{
  "n_head": 4,
  "head_dim": 32,
  "vocab_size": 1024,
  "activation": "geglu",
  "positions": "rope",
  "rope_fraction": 1.0,
  "qk_norm": false,
  "init_std_o": 0.0591,
  "init_std_down": 0.0296,
  "lr": 0.00169,
  "decay_fraction": 0.71,
  "final_lr_fraction": 0.1
}
Each number is 128 + 32 x the weight over the matrix's rms, rounded and kept within 0 to 255. Layers, rows and columns count from 0. Numbers have three digits each.

# layer 8 attention output, 128x128, rms 0.141, rows 0-108, columns 0-127
158118161122152127149099091173103095169083150106132119146167160153083129107134131109133114100109144141147097167135127132116116079077184141149105075166146149153201118073142133134160075157132130079125146182087104086138173166117109112140172119092124175125108145171088089136098098101061125120076089127157166164119103125172150162185125134156126142092106137057121072102108138118147084119085
125092137132172101115140107165130153122109120113139105143122112144111127105097162130146139138094146087064136135203120124104107075121145119115147064138176035144195158156092084094131159155042075128108178129105136088118145084111122102088089128140138112092114181097122114120095148136105071156200123132082071111109111098191171122110145104120103155141076144161144129163063104099134153144119
147146138164066091130106152116119117080171134087133128112110179108132095115122111105147154120158155114143106148104122150158097156059146130133132134102176074131108139132085056144067158151196173128130115158137137124160129154137119146144144114126174126135136128148109138116133144111181115147134103134116168083163176123116131147139102164130078120119157114198144132132144152110117154120169
102104124147124168159143110132122139133134107101089102119103145160104154133123078083106131068112077126154169011154190102141149136176093141098172156125136117125031103154059210088132121155092117104155063132154152084082085177184115125130085144140087130150137105157105116125162181079110173105110074117096171091148088169148142185056120134104210140126193126185112158135229137081145130075183
152137109187092158116160145156090110104161154131134124098110117127160140127100109095175141107103133135125113136181142076137138159115078125147101109121077125119147139126177162131117152141064051119148110123159146092133106157102091167141089126185131142163121079070139137120120140166146154159134109131152187110152100204067111176140152184092141128145216087194150091149152175123155097069050
184067170142127157166179101166139072138105146109176087128121081106091086136166117148112130111095167069104127164097165140139117066085088144089172164090091132089130144101196141129096152125170061175101094178126145136212139135096087233069117086182083130150149026140115184109124094152163095177102160167157125129138141179094112199116128102156101145116191116142162067128163135113118130135126
140102164105188121140148112131130131150110110170187148092176125120107124093124167130119089156146160194092045233097121168132102131140108174091117114112119083125122124117126114050137168150145134168151129121149124123127153115105130106145085136147128053168108085127121145094100141138151122154133092172191074176148097132090173107116152189199130096143162136108133145072133132119189157099136
144102139158068081156128056161166112109101133102151134105125169111132125139118105113120128074113132119150121128097143183112112208136104170199141174045151206158137174166048094162140092173191144177115132092078149084091133119072162103125150147119155120106137162176176135128110096086130146119136135088118127118116142063062166114152049107117171131144111113128084158074078235087144166165211
147137104144130077140120161144153161062139127127138099182104148164125090139104091117120144160177177080079145046144145135104062089082138050099080135104115155152097114073146191078113118160176094071172115145147130141106146127133119082195088177173106142164099064103100149142089137097092144159131180085135155173123135101126091128154111131141120120124154130149102118131164139136161149116175
130112129162071089134105133153175139131105174167155115122096174132148082141101093091150189101139104128148138086101127111111093220144089095174127172066163159130139205135104162130140123134134101125165100108168159134141132132130088108205161138114151157105169138112133131168124111096108199127150131151145122147129144103074129065153124173153113102149059124115135131134066150147116154165142
145101124111138114117138168104146117126130141142099113124132167119171125128122110095187130133151115154164179081115098119155173167171214166162127073182150143158131111194089170086086106135115104120152139142139116117147130096187135135130101121137121131128180103067140175156124153135132131190177152095102143106152168096097144082128115113135158129170077143132118203127107165151131113136136
120124146149186153125170112124111126111144112055151099089123110097096100105110136110134125097104085091153174079174171125158138080129161190128146175160157101116126136132163152087041116168182065105193091103143086171125085096135114079148187134151118107138089154128136148122062134117124132137104114093106146079143180181091142153134100125138164116162148127144132175106110149142107114086143
155112132129179165120147093139125107179129140139092132081178157165165161157142097089081122114063131144056171108114127106148104138125113160164117157072124200097092056107109081136227081121098113139153110111132113147121143147094093118176063108134116180103115131077122128179105104118108226123132102179165088173125113128125109117128149134160110107116107072155141143136141123094120146110100
166121149083121093120133154140146158133096101109136125150147128132115139135137187162103133089166130173103124180114095127117180161124127131165126150143092127126160159100190173145025146105162110116123107097159159152144083158165095101121149130124112164151091153095142103110135162137099102114116146195142088148104099155185111098100161059087111157113105087135109091184139112111081126162123
122091101158159139090112125099116102138145117155097094138139156140103150123081119117136145136083096143133137111083107108130129174126162156169149156123151139136129101120121144215145176098160189169161137041097101175114103168183157143124105159076111121083131141131094110141109151164163183097147065126140139130180092116079104133140130089086120043074169100128165034085096058159183069104121
076113120164145075127113146135110193081158187104149137125143092126181134083121132134139097166137134125105151065117149123134175181086121160133152142083103099171122149157076054145113146165129160191062131135151174128184136159087116158102164075167168153134133083121173160098149101137137092140082111104135173126102120180184186096128166140077176151123180090120072143163145127101101110133078
133077115068114149154178092071150071157051115141072129127150085095103123169167158180099151131146157120153126143131103150093141103123103193097146143080124141107109132137168157103112152130120066179112111098118160173126105122119106138108106139160101088163110110092130098170113143140156119152160070162107121116117076192188098154107133175124116106113135146117117072162143050173150153152095
143117120151064142101158152152131102104144111102093099124110123127133110151148094135204142114145111091167164122187145103123154157105145128106140140100166131137150110181106175228116166118101157103104112146134119102116143124099104110119098116171047088164106119143156129142109160111090088157084096126135103108156104131124118216124093119139118150056168099183154086112163082133117117136139
129125118080082165101107148130141121089170125109104171145140075122132118122185118155141116121100109183107107106088109132114113152152164122123153097127037179175116190187159153079134058125133159074142172074085099122049149032139135083149114149103155079124099174140097122106079127092060135130117115075153119125179159142128185205102107136100194090067182151143157125087143085103207092090132
172168145128110192146089131172153136062152170192126106109084111089153102146182161139184114131103121098096114105182155208074134127174104134084157145108125145083118156099086150131161053130099103178138099163093141112132125184118109134144084123186132137173120073119118134152142115129156122112151167143171110181132147112179113112175118169177152115156110180093104124124127163094093103136184
194149135119141119162109180107141140171115122134094149138137138122117154122114121100139121124154154132151131170159110117122165110157122170140155063117113173174156166192138161062088132165086097084111147185112109142129183122085105086129137097171112168161101150155090124136106130139090125132086154132161151185145135169131127157132149189148140128075156133115094140082105111172153110133052
122114150132136105125070143062132126144050103116116179184114161124088107144125066101077123105174116146139158148064143184043138223165167097149146189118207200112099145143106167169110144159110151145093134139121166178132101171114137177147131101111166137104171101138100137061193145069133132073136160133160178129184109095100102141109095142179168168143208101165088154105199175120112179091137
103125119103118169144117117098164152106097189124077099160170106102138126162135139160205149107132134127136130151126117178172132135142188137127138105173122103137116091101109138108154110093181180133169135102064098163138106144139143147116117182078160115087110117081094143193121102099184171162158115157100059123132118144152088122115109149204149109167116069088177152136130130090113165103214
161142113113138134099126131104121113134112098106154163171132127158120117129108131139141134185135114160151177109095168072154100108085103102192140132145136081111091130124160140081149153151068094098128130127122127158116148095111097093141094143129155104156127077157107163129132142123121155138082167137220107150185195183052142201119093110210129113066191143134195119024126059092080067060153
164093120143088165180121081119147127131134135128108139147083144080126135119118104095141111105114151136144172134138206126128108119124134175192138145111177130034139174133169131172102151121134089123142161157099159139158127199091147172115102129106162123125136095139090133114158129117164149048103137130152101170117131097071139155110150158214152111139146158115100140067143164122189185102167
113141131165144125123132083117167103102087130096125104112143131153120131140159117121125132110115147104136116115145143108100162176192170181113173107142120100086107145125150129083185100081128096174148133094131148152113165135103138127112088139141128150153173121107138174151118141118118101135099094184158164126085105086205145111063155136136155169114129080164069159127111118144117195122128
132130171105093099155140151135180152151112156148122107169091149059149146115107139123100118122121144062130122088212209102107157145121072135067185158087109145135154148150128187218174186164087164135092125126126108124134121123112135136122124120144133112135102102136167110150151121133137112134155193103132143160143131113126121132178071146120124210102084142102144114119115112144099110118104
123141164110118123165169171145046119080129144139126104102162159105090151121093183125193077085139103164101125145078119187071175169145167114142181102136177122122164151118083165111147132136107194102114137107151132114117154114154137151162130129093169083100177136157143160176133105079107129120150117184092090124147084096096070120097161145137137128205109125125124090154152130131094176111109
159107153113125132096084183128089116071148131111082117139111125064125134134094145155165061144130103127082133153188082126153110132126155134121160149082150158171121084152106056137170137136091149132105160139141100167099128082141191108111171152134114189094125180103106154130172132138105113113066113173181087182127141137135169107117162144166082132110138106077149127131128130111081135144040
070119112124132128144123108151114087151196110131130151103156118143112074077122140122100134096095110087127070126102091105077102159109148110168111134099056149132121130119129128147149122090162119165102123071122180126173139118068124150139118109135151155165174127127169117099138148155148133100141178094123150116075145125227200090096129117085153150186096146107079127117056161143115106109095
144135094135091172134112083131126089070132095098117133115120131115108165183120086088144133115123076178137142167138072107109091133180196084111066139149115094094151082130171151073156137080111134174134125132128120115170102139146092181140110138139148048119185091155121169123133121078172159112125120109137108110148085169164181117106147155107148128159175130127125164196168103133155141161111
156161131134083114134112178114142162098150144138102189140086095111134139207130107110133125147168139127060140058210113136132208161164162171148235063172211054197115160135080142120167170122129136088171135135110079103111134064127073173134179073124199160079225160140086130142122116053094179135115163091128174165098151140090142134142136072145119155082117165079145152138101119155143161150138
115143094160134079132159145121152178087127142123099116097079100112116117164116118137110133100141111120096121076159142100096131156123096088116115095041120168126165155103073152133128175145086122165115106165106131142153132147135124125108088130144113128146147122153153143164166162141132146180160095140152141106133175184132158126128139166135160133160132125146151176090130128124167113102192
119123130138163152100113147117175167140102128133123154136104137169081103150164118116093091096124171104098178103124193143164170155172118144078181149112113139110106150116136102120152184103162166134123142144097123112199117111181177184071114056134132092124168097155156175088191186151151084132118116123112071119129118105179191089136142158147156096127101137104112127123091104120124128103113
146156139142115151120111108139096067160094112085078107164129115079123096214097109103121144108104050137094083120128120155200186155131139146125123143184167111151137137137148087126115159155158097103093132119147146175134142163163204158129176133098136198088153149095109086139153109114106116080106103127180094128090144110138147167089152141165144136132176040160164154113159136113071144144137
121132097092122092124158104130131132088114107126183174134131119096166138097157170155153085164125126150115103148093105128169130135183102081097134155123120125106114065122066125148120139100185186185098131095160155112134123129180148134135122157122117084157114145142165142118145124162169083106166107180146081143146125097122109080085099133147139082188153148117165180133146163089137191134152
153145086132178138106188095173149123142156076099126110134129093137071123163109154118114165130139129096108138109098098087149145091106117077160091126155108137112149135108178173127140139125107150123123169164075096144057153102142094095106124174106118119088134168157067129158099111119098113154111096106153178137160108118130138130187121117089139144147175101142121116103135111108166114088106
099128132109136157109088123195099121139167111145147115092140167142122104098142173118116152147089111140105071141120120104115162125073144126130140163115100128117121151102138146140071110109191109109089167126120136112151110155155195200145209087121201129129126176152119098067151156154157064087077139064145148158128145084134171146099078134112116126136156116129134145087136179119129165109149
089096110132094131152096122100112121133110161162163132094141232150085148121174100114180176126149077129186113119122074161099134162135161103165055142175135097173168086159076131138144097195170157165137137127158138146135155128097116155172115120105149150109182151103136159109127120130117154098129156133132116168141170100133118044071126154196091072199095145066095168148118183094095184128187
080131126134142126101101155113123175137140135130142131122119106108163131122127134138122121110151087154068116116115117126152140099067153113070145177105104100162144157106156146107104151150137065187153136099121138144113152112133143160085123086157119081138151163146112110131110137145127143124129141111164154113154133147121145131133074155127149205119147131164130160074119135133124117128077
151127154099140092109150111161115107116126143123129122081169148147086116099114153118148124140119143134123123147122153110145108151183184117150036089161183131198083188163072171066142198171153111121149142145120143134122163142126141121147096113141146082155112107127128137159118151123099129179140138098137111153125127122088162147112180106173167152164186132084113149122113171092137132124123
125081123063139070083128135115138137108119127138115119157165138081129137157135142158098135199137153144119092148127148151085151135088099115133103144137157156156133147096111116150090127104167108100131135139153166155137171113099111129163161117116170157130162142125109071158148113131144146122072117108108108166130102112136186149115136085180074163094119124151112136125153078137063135161139
163083185130126140149134098136163078152098146121138158167138121130127161143176102129099142081072116118158086104097150073127097064130054079089068194093088129107168102118158124143147130175105108131142136135103092115125133194112126134122120186118122176103080130056096078184112110122125116126145132150090106119148113143095059172143125109166097132155165159158131156150182130154149132158148
136106106107164163139192108075105081150106057184152121104144068108138164141122179185118092108149121086167086132067163151109111071057132092052103158054064112096228072114146134204144145133091112112113135127121105129081096078148085127130115124119173071099099156108129136155092084116082132117102130105164058129091194116122160183141160127166137133171177204162120107168166151060188134108142
103115127089069104124134130119110150102138142142118160132094160097141127142127168137152105140115083132146094143100062141128139155089166112176142189102127093107096095151096110148121140094105164105084183093157108118152103172192168161134124113105165115065116127076118148146132157129110153134169180141117160139119142121117112100129091081081110159087103114139147122146131100119168168139148
097112115149120144123140098123134124141127189139094084127159156135130111159126067135124134126104156083116115155201112075119173143154125109122124103123085141162222062211137147177140104152114156109135143144103094171098124148161133082156173147082144148122140171125075109173132121080113175125089091146116166133108092168160126134100180134131135152154144128122110156145177115127168183080114
153172177141163159131134146099108129164086085129110150126144085132122156138143133153125157102179127107149101183126123035166156092111180197133080097063085184110084124108194169146108168131045051152084136160160078185121199156097139095074146102142099129114124127164120151104130134154132111104087137084140146068135088103134137129098121079115126189129168176131126134165125151111114117122109
122080102147094202156187146121037094129137216132067099092255155151145159113040132255099196078099168154066217156177000073209041074182202208194131111229189133255179160130179142065090093046190156095206049128009086113082035108136102034055132209156106118156064185136127079173009168101164200216011118054186208175000116165131159051096154095104141086150132135014147191123095207015119153214088
141084131140092132117106129089137135110068118162097113107099171161061157163135155118107160054097135077108114156124081132122125072179144150122136124158125098113151138083159106133164071041077097118104157098128150093111117127166172111159085146087131183047149169099093120160158138128107164086121121081141089090122134083138172111099150107114155102103101141160114149152119142109172110146152
124151131122122146080132154151107158084138125131103183126089068147155155179082127130084109177106135065183149127137101128162082079115102157092195145157135083128236165164128133121110138135105112098084160112143140096151106184141170105139114120128144140108109175081131139146146120129140092079166103121113149093168104089171098138197112101106180159110112089174104159143075123171144091092122
153135136136125117128081138135090160125112127134160152156143127109154109144117119146115120146100097148086140054178090103126130124121150170115171140183145138151091145101111145084063120166152090193137123065138134136157115133162141094121134077126099082156145153164116084099105195115144144178109152125186148147172159134106102097142081164159167170124137157118146169078142154133146154119166
179128134113169136103116175088141150103154115160102194131121101174165157112134109166105165152134169097171185178208192202063113144147163133123107124111168059105163197182134140110088141143117122150099093186176150128165129171130104112194108118156099147148098090098132100160104089151114107099110136072119118124113168067144149147160156113168166111145139132134054203108117163155190110129145
140162123129141157120117144161180172141096115165112184129088129155112132116147097096109136090160113155125091095111183101145117122076167120107021080139117089128124144074128079122143137188146105122126142145132113061134127114148149188139126125108181096108101097124144177092139096116112108089117102136173116154143169097131157124190078153153160164149128182145121132084108187143128133083120
130154100110104080121081158171119132120153154152138145123127144144121038115127107148104081132178158140143188081101086198088076121197136080150163040143116111092115178131089114110091118086105185117165185026119109096129090123145165124119077156069121141078111091125066141102156157102128180047149066166127140046115126154216085131115144139080149111119108085194130162178138067137105119125197
153103166127148133110138135200111138161168119147185163179144121090119144098154110148153176138139141050181153141153114098125111094153080114095180168110147151128170136179155160202093158082110164098154134139163139181131161065139167135113127150107126143108152177150095131099138117138101118129175141154110146104127085107132058133102137134088136155107133101139103136159160170086116118155141
113143124152120177140136142124086118070116150119127145098110122122123160150084144116169129097097013228173092068119156145152207108176099103127146195112177129175134102139093142103196165182169215145092126142146131121135125133152143142072116116190107101094145135133159132119129126113135094145103141107162122153169093129029104180129080116129112095104122113093161121068101112129160099116134
195126165070163150162117122170151131130105155146105151139139118083176135114131158155138119175120171084119121129151194123146090144083087111082120216088138199136167141179112142178064112152130106079123097192102138087172081117093111062168116152159121143197103100124210130145116126121141118175121214111123100167105180142120143163218153152202062096083122081033174137150093120169091161173085
094139161150072115173145136124172143100077172149109099113116152142110107109065112127157144087124200081104163108139155112082151122126164129143183136133135072112138175132130119145193047072149191155157152108114112082075083164179149136113096196164110107111143111111131141138106120088150103150161094162135083116123143133083114130050171190171202160149136090149125193135153158098131145091160
166120137101171116062074187109170099136121107137141138143078084095189123122174101127100189108204142137191075118055169231086138246079082131120155086104112042059057220127141021130043168091133124051132132144106113111099108102111051104103105130163111088146097094117091110140088104101108114177192198134076126145204156116078141151115068147139122142095129152136138173087140122152080106109152
141069109110071065100124119137119151118158102114148138114112130100152145146134160153138154150135151130090130116121120133093128080111092098117108086159077127127082096092120146094132150120071121136184077170155130054082095115119041166177144129169159124147118114075208152140077081122094140162138113133144132198138129135124119165187057094103082124113129106150133108122143123151112076197106
151153156138114104132119154191169110154095096136131132123154184121093152134125132115109113081139110169100081135104084132138119144068150133215093108144137067181131159135120063083127102139135096088142137153137125094136117173152154136097081122142143127133119101061138152126124154104136137129113095109142153047135121109136165092124110041079131098119069126190150106130064120176139100107148
147164163132148168114103126096151117156142096083095124147109134132087103183147085085107149112114114153132133115093144136159092140090103161167152150191180067097143161106079066129102094154163125106106124109135110120136165145098110133140147127165136165156124083114108144139104100111147149144117139127163111152143141143090132160138139107149120103092096100139135125044071123188147089087154
110123125160113103094113166103151182110203160108140146105121136151189141161129103119097139095113066139195147074071194176178157184157122149169185135100108117096131095158107110173164197098110133101135111144161160059162045146190150164109167128136160169115176119091198140148198118114160132109109169121127086150162176150128158098133112110129108071125119130127113139138129110154107099142164
128051145103177133141148133110112105151048133076077135139161038100154126133117158158138140130172114159150189151135132131129162191073227097162170206138150086217144167200149210132099230060155164132135118119103091100076100134137122104126131129165123094160100139105161125127087137107082102176085212090183083127103152147122165151127129168145149154155149188114082171106155108092152158122175
140147093154108157126144097137125089121170110154135104114141142149136064138170085077194126113162101178131116133024069116150149171093163150125115103112101078108137191169096162140048169158092117146075129118185140136126097162146086196093121070174080135147146092081106113146175194149155088143140110126108168075106103117162139050114176125078115112173017137104108109218111128160098152109167
111143126176148125118192110145095093133124111137140098111183142163098090136134075141143104180125145103196084182148074130124161153145144137130103153151142168139105080202098150154122107055126190152088178131164130127125158125175135150123080100082112121101111121138125173125158134130112089130123131168198109127128137129085153169093154142143169194137168112211119155197202123048110093110169
075126111116135171136169162186127149110142107183153136076127141158117165082123138171122115139135150091093170139163219135145158126074101088093128136109121121082130145097149130119120216186154143096122152153133105133168074159178164107101113142132154111123112101113141174135105133121133117198174118114150091097109162132050148111088153109113172091164125133181171145083103135120200110050143
076143120113116099134140127132147160124174125149144145139135161119193097155122148092153112167175131169150130127141123093127142186145103112169141139161204090133175148186088127122144155098154169211150094122205192162148125140102132122159146104128128135200127118162121151107192124152149106119115133127126111144109098145130185136131123108068132098092125105106092084103120089178131109105085
156141164094119150154121138162152164136141163175087095140093164136140117170069132112116143182135162121104190165194133098123116051099115246066166183169142153150130197106221195162095055136074116103125155130133137123144117100173150090113110156103071164097127160110096149206161142125125144122171130127070111128152101099157128090105113125154113066062058098050074094121092088167133112167157
136138129127155141122137141123124115207152115155138150192150120133094078179110159134134130092153105153103152099181139109160097107152102095114044127092155093177096114170041108053151110149117138119120110093094138160128156161105162145072134128095042121120121131104113111100123127161175090095150130174156138115133095148129139182066097117099110163092154091179126081099144111127054080168165
123132153098104136143086136089154122148103137182101163113084087120176107136175153176076150121149070092181128083110120151093146207205123048092111146084081107131156095155129097206152187091145190131115112104136181089130092166079132112117143121148111137189141142143139129106170169172176077129165165126069146155100087142163083119179128102116114117076085173090055100119089079160108223189139
164109121159094105088106121090101182115106093030166156209108152137086116161135122114150165139131152108078214045123156129191130080128139113157141077176143090128079118177123075112147116093123153089151138110158167128128113066167161136152129096101169114143180178103126144115183155111122165117134088155133121149095123127153143112096149087067101127111094110199162118110159063161104108165115
129103107149105150160156061170148088130097135142102124129121136108132132123160085099131131069136092099128084112147108142126113110146112183152169145113128176135125089146111143141180092136136104111133139099141140093088129091120093162149157108121143175100135088122133130130120081137075112088108133124116162088130101138169105147142083197164134108169142121066097144136168164153151187086122
111123122139128146105137114095111114117143166116131111150125118138111170141158148170142129099093153112137114161132162119152097075090093113097093114110121151165191182114166174140110175163022095158099144103139128178107140096098130085137159086136167120121110147141137118118107150144102086140163166155119070149088166152124156096142212122159138155183136113156122166136108185126177163107099
107141136086103167143145088161086088145139167168114120116199148085130108135127168175176110113105124145116152163055125125062187142116182104140160102120078176088160064131134136174114129159142108055110199062089132159116159155139180105103161129107127148061131162107102098132127144085106122042112138134180141165137115109121075156134112137146136168128116078127186134136148110089110137114121
179126174093150148162098121100145154132085128125145169133112138100082112081163110129077133136148120139105055113150077104156179099039116144128184179121148082142109131094108140087080121129122095114132120137086106171144099103066120078123176143146169152133105148064132106111097135124136153141107103093133180140103092145145148179110106069093141119113158124109088124108120087178118084115092
142128106110104135108179176152153093108142106109139131172120092156114110122150127128146122184115087108110088131094058125101169133095117185221096048151100124167153106142109187202175146111040124112091164143074113126116137126155171111096036185125096058114071112085092114143081124169146139109122135118176165120133188105118125123082114117157131094137132075105167146125134143137118117081142
125120125167098136124115125133092127146133143131110095130086083140112112131102127113127111100126072113228069200093105183109120188145132097137135175115159135102119157150053131162077151059120141139120150127077093111189102185152111183124139117127156092119160111119147140178135118112145103159139108159077160115171110148163125183087096142047128142125155108213098142161170135143137105118145
126089101150157107132193114144114125130123142074080085111149116122128135153168130115110148090123202069118154111178146062091093214112154087139114102099132099102105092083139113107139149140102082155086112100074126121112152105081076176112179099108127130070129129157132069150117085081107104123137149112103110134093082139148163052120127131099170127167074135103069154173101158149240116128157
111122060086179131090144146106115115102121124107106131108159092076135081081146148165168146135132129125130083156095173115131133111157134092108131097139131115108154156173111107101127179174135132127136138142120076171122129151064091119122173103169141144129131103144097147053134154098139111126057131103134177115132130130140095172092105121152109157116161149130135154131178144100136151105100
130145100166095143149172121125109092121137125139164091118072134132153138104121157084147128140086113115102051109181091098113108113146101136086159147170127115189097085062101160099106141147150093122072144102142134128168137102139110179095110100135151160089138092077185140132151112164131099126124148104149126119122185098160169103129087126126127156175129109114137184158109186086130127093120
167131113162143119147121115109137106154126123137091117157142112166130094138126063099155179098161102137117124053116159110125166120106105175145137125129139130157101123103154115161190184168087136105165054164125129112101105157117082108162117128140104130191123121165149069147148164097084160129122062117136113173095090147175182141160138101152112129151117101065105126125124097133121081154125
109143114127124141152111131134173122117114108147108193095081110131148113161150114092089132086153117116152114063095174111106049173143153128100131116151140158097077111095131172152137142123079182102096110116136134108120124130112098128127116148152091138150134089141192174128126133136109090112169148127122145128146127086116137102176101152122126121115120167108096121109128136156127175150086
152075083046187086077124148112100136135134091153081115164133124088129124103120178184076125162166083122145120169120119197155086159114104169170126173151164127133129104121122114132132188129134127090152163114104106145091155105112130088169109132107137132114081145113087111167100131107086144129111113157143099178122108109149122144143116144162079144149156161146101135094166120103148150171140
089147061097133117071079197130127137063154145143113153133107088139153171070165129157108080134147152117181116113106151102101079101144054137147173110139107127159075177066128188143136121107178110173156152070141153147145138099122182049170132134110161138144079170092086119137093160183107148136113160077125135188158160140136150127146105168156114163094241163156152145030137155111159155143177
097120101141145187080105130089142083159170118119163169083116112151133135107156095135158153109125162096153156087101180138159147130084100220166133105122019156100083123116206139158139104105160108099171118143124104149115146124098160091101114151158064102146082162107143127104103130144153142093151102105113136138110206119073094081159141120152134096175063128110129194118101174169152113125092
130077104112112139087156135140124128108126109087165098060160175121100122099131145175132152113122134086095139092161124201131145110151091119090157113033090142117140163147100087148071103169170142175101110113116159098149086149098089140124170102113164120164139098175144100117139132160143060158114138130113152095118169157141172145148127084095134117140166155133133121171140132095061123130134
107082068099169106127163070117083075131069127059093070128196132138126163114155174137098120071063167077120174086106123128115096061097142169096158105140111108161124087068163130125090075122255085128184121135074070126106124136066127094092135178146065129151059143176100150128098134123170137134090128066158169113093106146152135108134093121103150114126143134127112083101144161114129134186132
101131080134184147068146146114107144178169112114133196115143108166114169096165115129129155129155118154122181179144149091182126140173095083079078174125128105111125084133157098055130214096098115114139134172126098092114116097101119186136164130140168073155116119142146144120111115112114087108177080104160137166132146118120135099184141153122076134128115176135190079157125117083145121191135
131141124146146079152121152077116169140124123110116117154116133174103153097120120129117091186161140129090165135138079148133185129154145092148213106197115104165049093134146079082078162116148119081161105213127075155133085101155125102141200096116161091159117150163122142138121087077130159125111080101121171134148125153108115119138144213119067153135151142118149095119147096160181160140117
104159097165118080125107114111140104134124144107156164149115163156167174151123158107129113153109165105153160144143146033166124180134128137120119079198092096107092061132158121128155148113105084087076137129100122120161117121154144160138088118111087114113154142098138112121137178166118156109159100121101144110155136118094130085123089126088103078122085169142157073083074149152079064146129
110090142105109124126116120139128106107152110126135142124085116107167140124137100160100136141130116151144118159157087102127073132167158120131101135111181159121107130108116123141125133160049195103147050193138114151169123081099091120151181133114147120201130137147118146087089106154093139165126169121075137126129148154098129156169131112169137103103175167101156135107137110121088167095088
137143078064131139143112141134153170110117090134094137150090091146059095119196157187058070143157178104103134112183140130151049180134094178057103093067055139157104123127123181172121120113072124115119067135131142156145163107077076129118153125163104108191120086167170088134105127172149120178061125110131202104127068158163174138122165189146137176139170143119125130133176136098146197131157
158143176136187109145127141075157124156095115120081151119140166143138147149103135100078138169146150102200149141153120068129038148142144135143169110156121142099117042106135143143136107140161140153091159107123148091098187086116147153135101149116146092100112144131146137137102100165115081121159102117135114108127112094172115124145111119144202099123120083089066135148130103134113112099120
112162165121066129114106127160173133153159139138126153149113135109131094155175082103161165094152131101177151057177146098111085169121119148208140129110129134151137120181121148119130102158101117103144151058156138153135137111140091145111112119149099162093179103120092120143118171106131156132166105153183125117154099086096073124132080182170151156107043087141126171085104136147168069130121
112143118088125097110137118144119154118122099148119166156114067139104095131120188164116099106148149129141068090155082100093091157097097120085136151070138035059114227096154075098050118080050108131051172100134150093161130145139133125116113119156101149138108125076131120118110171135135049152183121129104126142140092144078113083149104102116167065101096174157148133198186152100156172156178
152122067169195101091171114092126107118107086058164127138166086150074147105133159141110162118161116144176096189066110177143132114175072155189134106122110156127158095121116085087169151100103135080126126189119130155145179111068141141112175110153128118149103138171178161066093063115106106083108115114134114161119080138119178137109151123143105070108131140138120113087079111149120175113109
172161096125165115132121151152154138136102140094060086123108081144133169149114118125100142137173109140122148150187174097165166179103141117066172132146095110112147065150122127056080176129067187176131071179138132131167132151106102134111125160173071096163152101152175146119158150179205079165179155108109119165125137152137193134168155115102104074131074127085058106157124055158154106146113
150093151129111090128165091128126092072128115111111114136148104068107105157137142143149153106120088119178101151126128099119092174124067107143124166100198168135213117206103102157171175200130130175127175102140141127097169173083123132104136126124159190094141187103139101164132106145127083120092160171148106103075120181129158160123181104131139117141155123172063123191156112072106117088147
171106122093121145119147096179134082136107112094138078138205175165061106159148132145174123147108093118170130121094125150174062195176148161199130170173207157149141165186072094115188087157157192095175099133160113139158190124087143099141184111111048181123142142144128099109126154105094146101119142118158131152099148130159098164132128137141100166143127069100137102172163121104083180189130
097135156135065155124149101144171127147181125106136094109174153128145145119126133151100181152068158126161168138121152134153135116089099144198110085127142126106140133112141119125137079139130144076143122160122107159161067145097118084148147104162170151168064123082119121118133156114111164131066128152194098076105132168112107158110094117143114087101136116112204147119153103091118160134123
132104140080137113113111115119102143162145118115141111099134104104123107181135146131076084133067167044067178068208149143116059072174099074106084085105183118117191169160073100121135079192124123210075119096201170131134175100139115209155104107140134141154148105151142151103128102200138093165118170163155086105149151118110119139103107100163144098123139140139120128109099149118109141074139
103077102136128102094165084149134122082131119102128126120128128126124121154137144106175083125125137122164164079142149109132074151147129158143143125153147167160069129158094138149144117127110151086110112131177170127116126131198137122173062130132108142153135130096136118164180136152124146099173117163129135082122088137132074123124132122126121091092115130139099121165114071136112069151108
116177171111091090139111128106118187142126183102149126103149145135141199121159177165113082185098117156116128170151139112151198171202094121115132182133113152099096065123130077112132190114068103099143170139087110133150123174134183118149157119109150134108161163130108111093158187119146111103087123151142095161133170103143119090104163114200092153145110140126173157112114132105070126135134
096205132143112153128109156176029152102142181150094121118108114098165181089065183163163056161082137044198164149136166090145106121128129078110117196114093134054087121070204201181156203021124144118096131185118144127161187107081122143147098146147151084131124071145138142112119108124078106122125152134182174163105135132155127183176111110148140169079149118114132094124139115115124112127142
147102145127145089127144155099192188139156094125102158123108110078187120124125109112096152108126175126117165082165165102169055113102108072129138123145178126141124123123133157118162175133135162130140103113142162129102092156195145168071125128156076123128154141153142062112169164172149122099163105117080105138092090140180105089161166135099107082121108132092119140144146108159147170178108
155112116144109075109155098099169129090070126133153171120092163096111190160170155099113171123098182079152141030176201046094144088070085141080091116075093098086096049034175133186170091082157061140098142154144183137183179110124134191131075114090125138113148086130096146084160118160115087128110106123170156141183117121132129164137100146148184135087161150135124183061183084117123090119136
088087162086120102119089124107207151148125125110113168168106122118173115105186104116107114147115059112197167150141138128147162191107162124163112152169157182161170047133136145174120179114144178169157131103165170086097102122208156095142112146115148059153137188159156167108152152147154104147166126145121160117132103080074103098111122113117167130100079117151130206181146145103121130161106
085135070132126134117096112127084126097167132166107146087120127095148156089099091127140092129104139139146121103059123196100110080131168095122141106146112159171177141159128134077050094166177113174108115141165193105136072212119105138151135138161124146167130112117122121146141133126147141148141188109119146157122189135128156089118123136159113083140108147156116124086117176167126168146129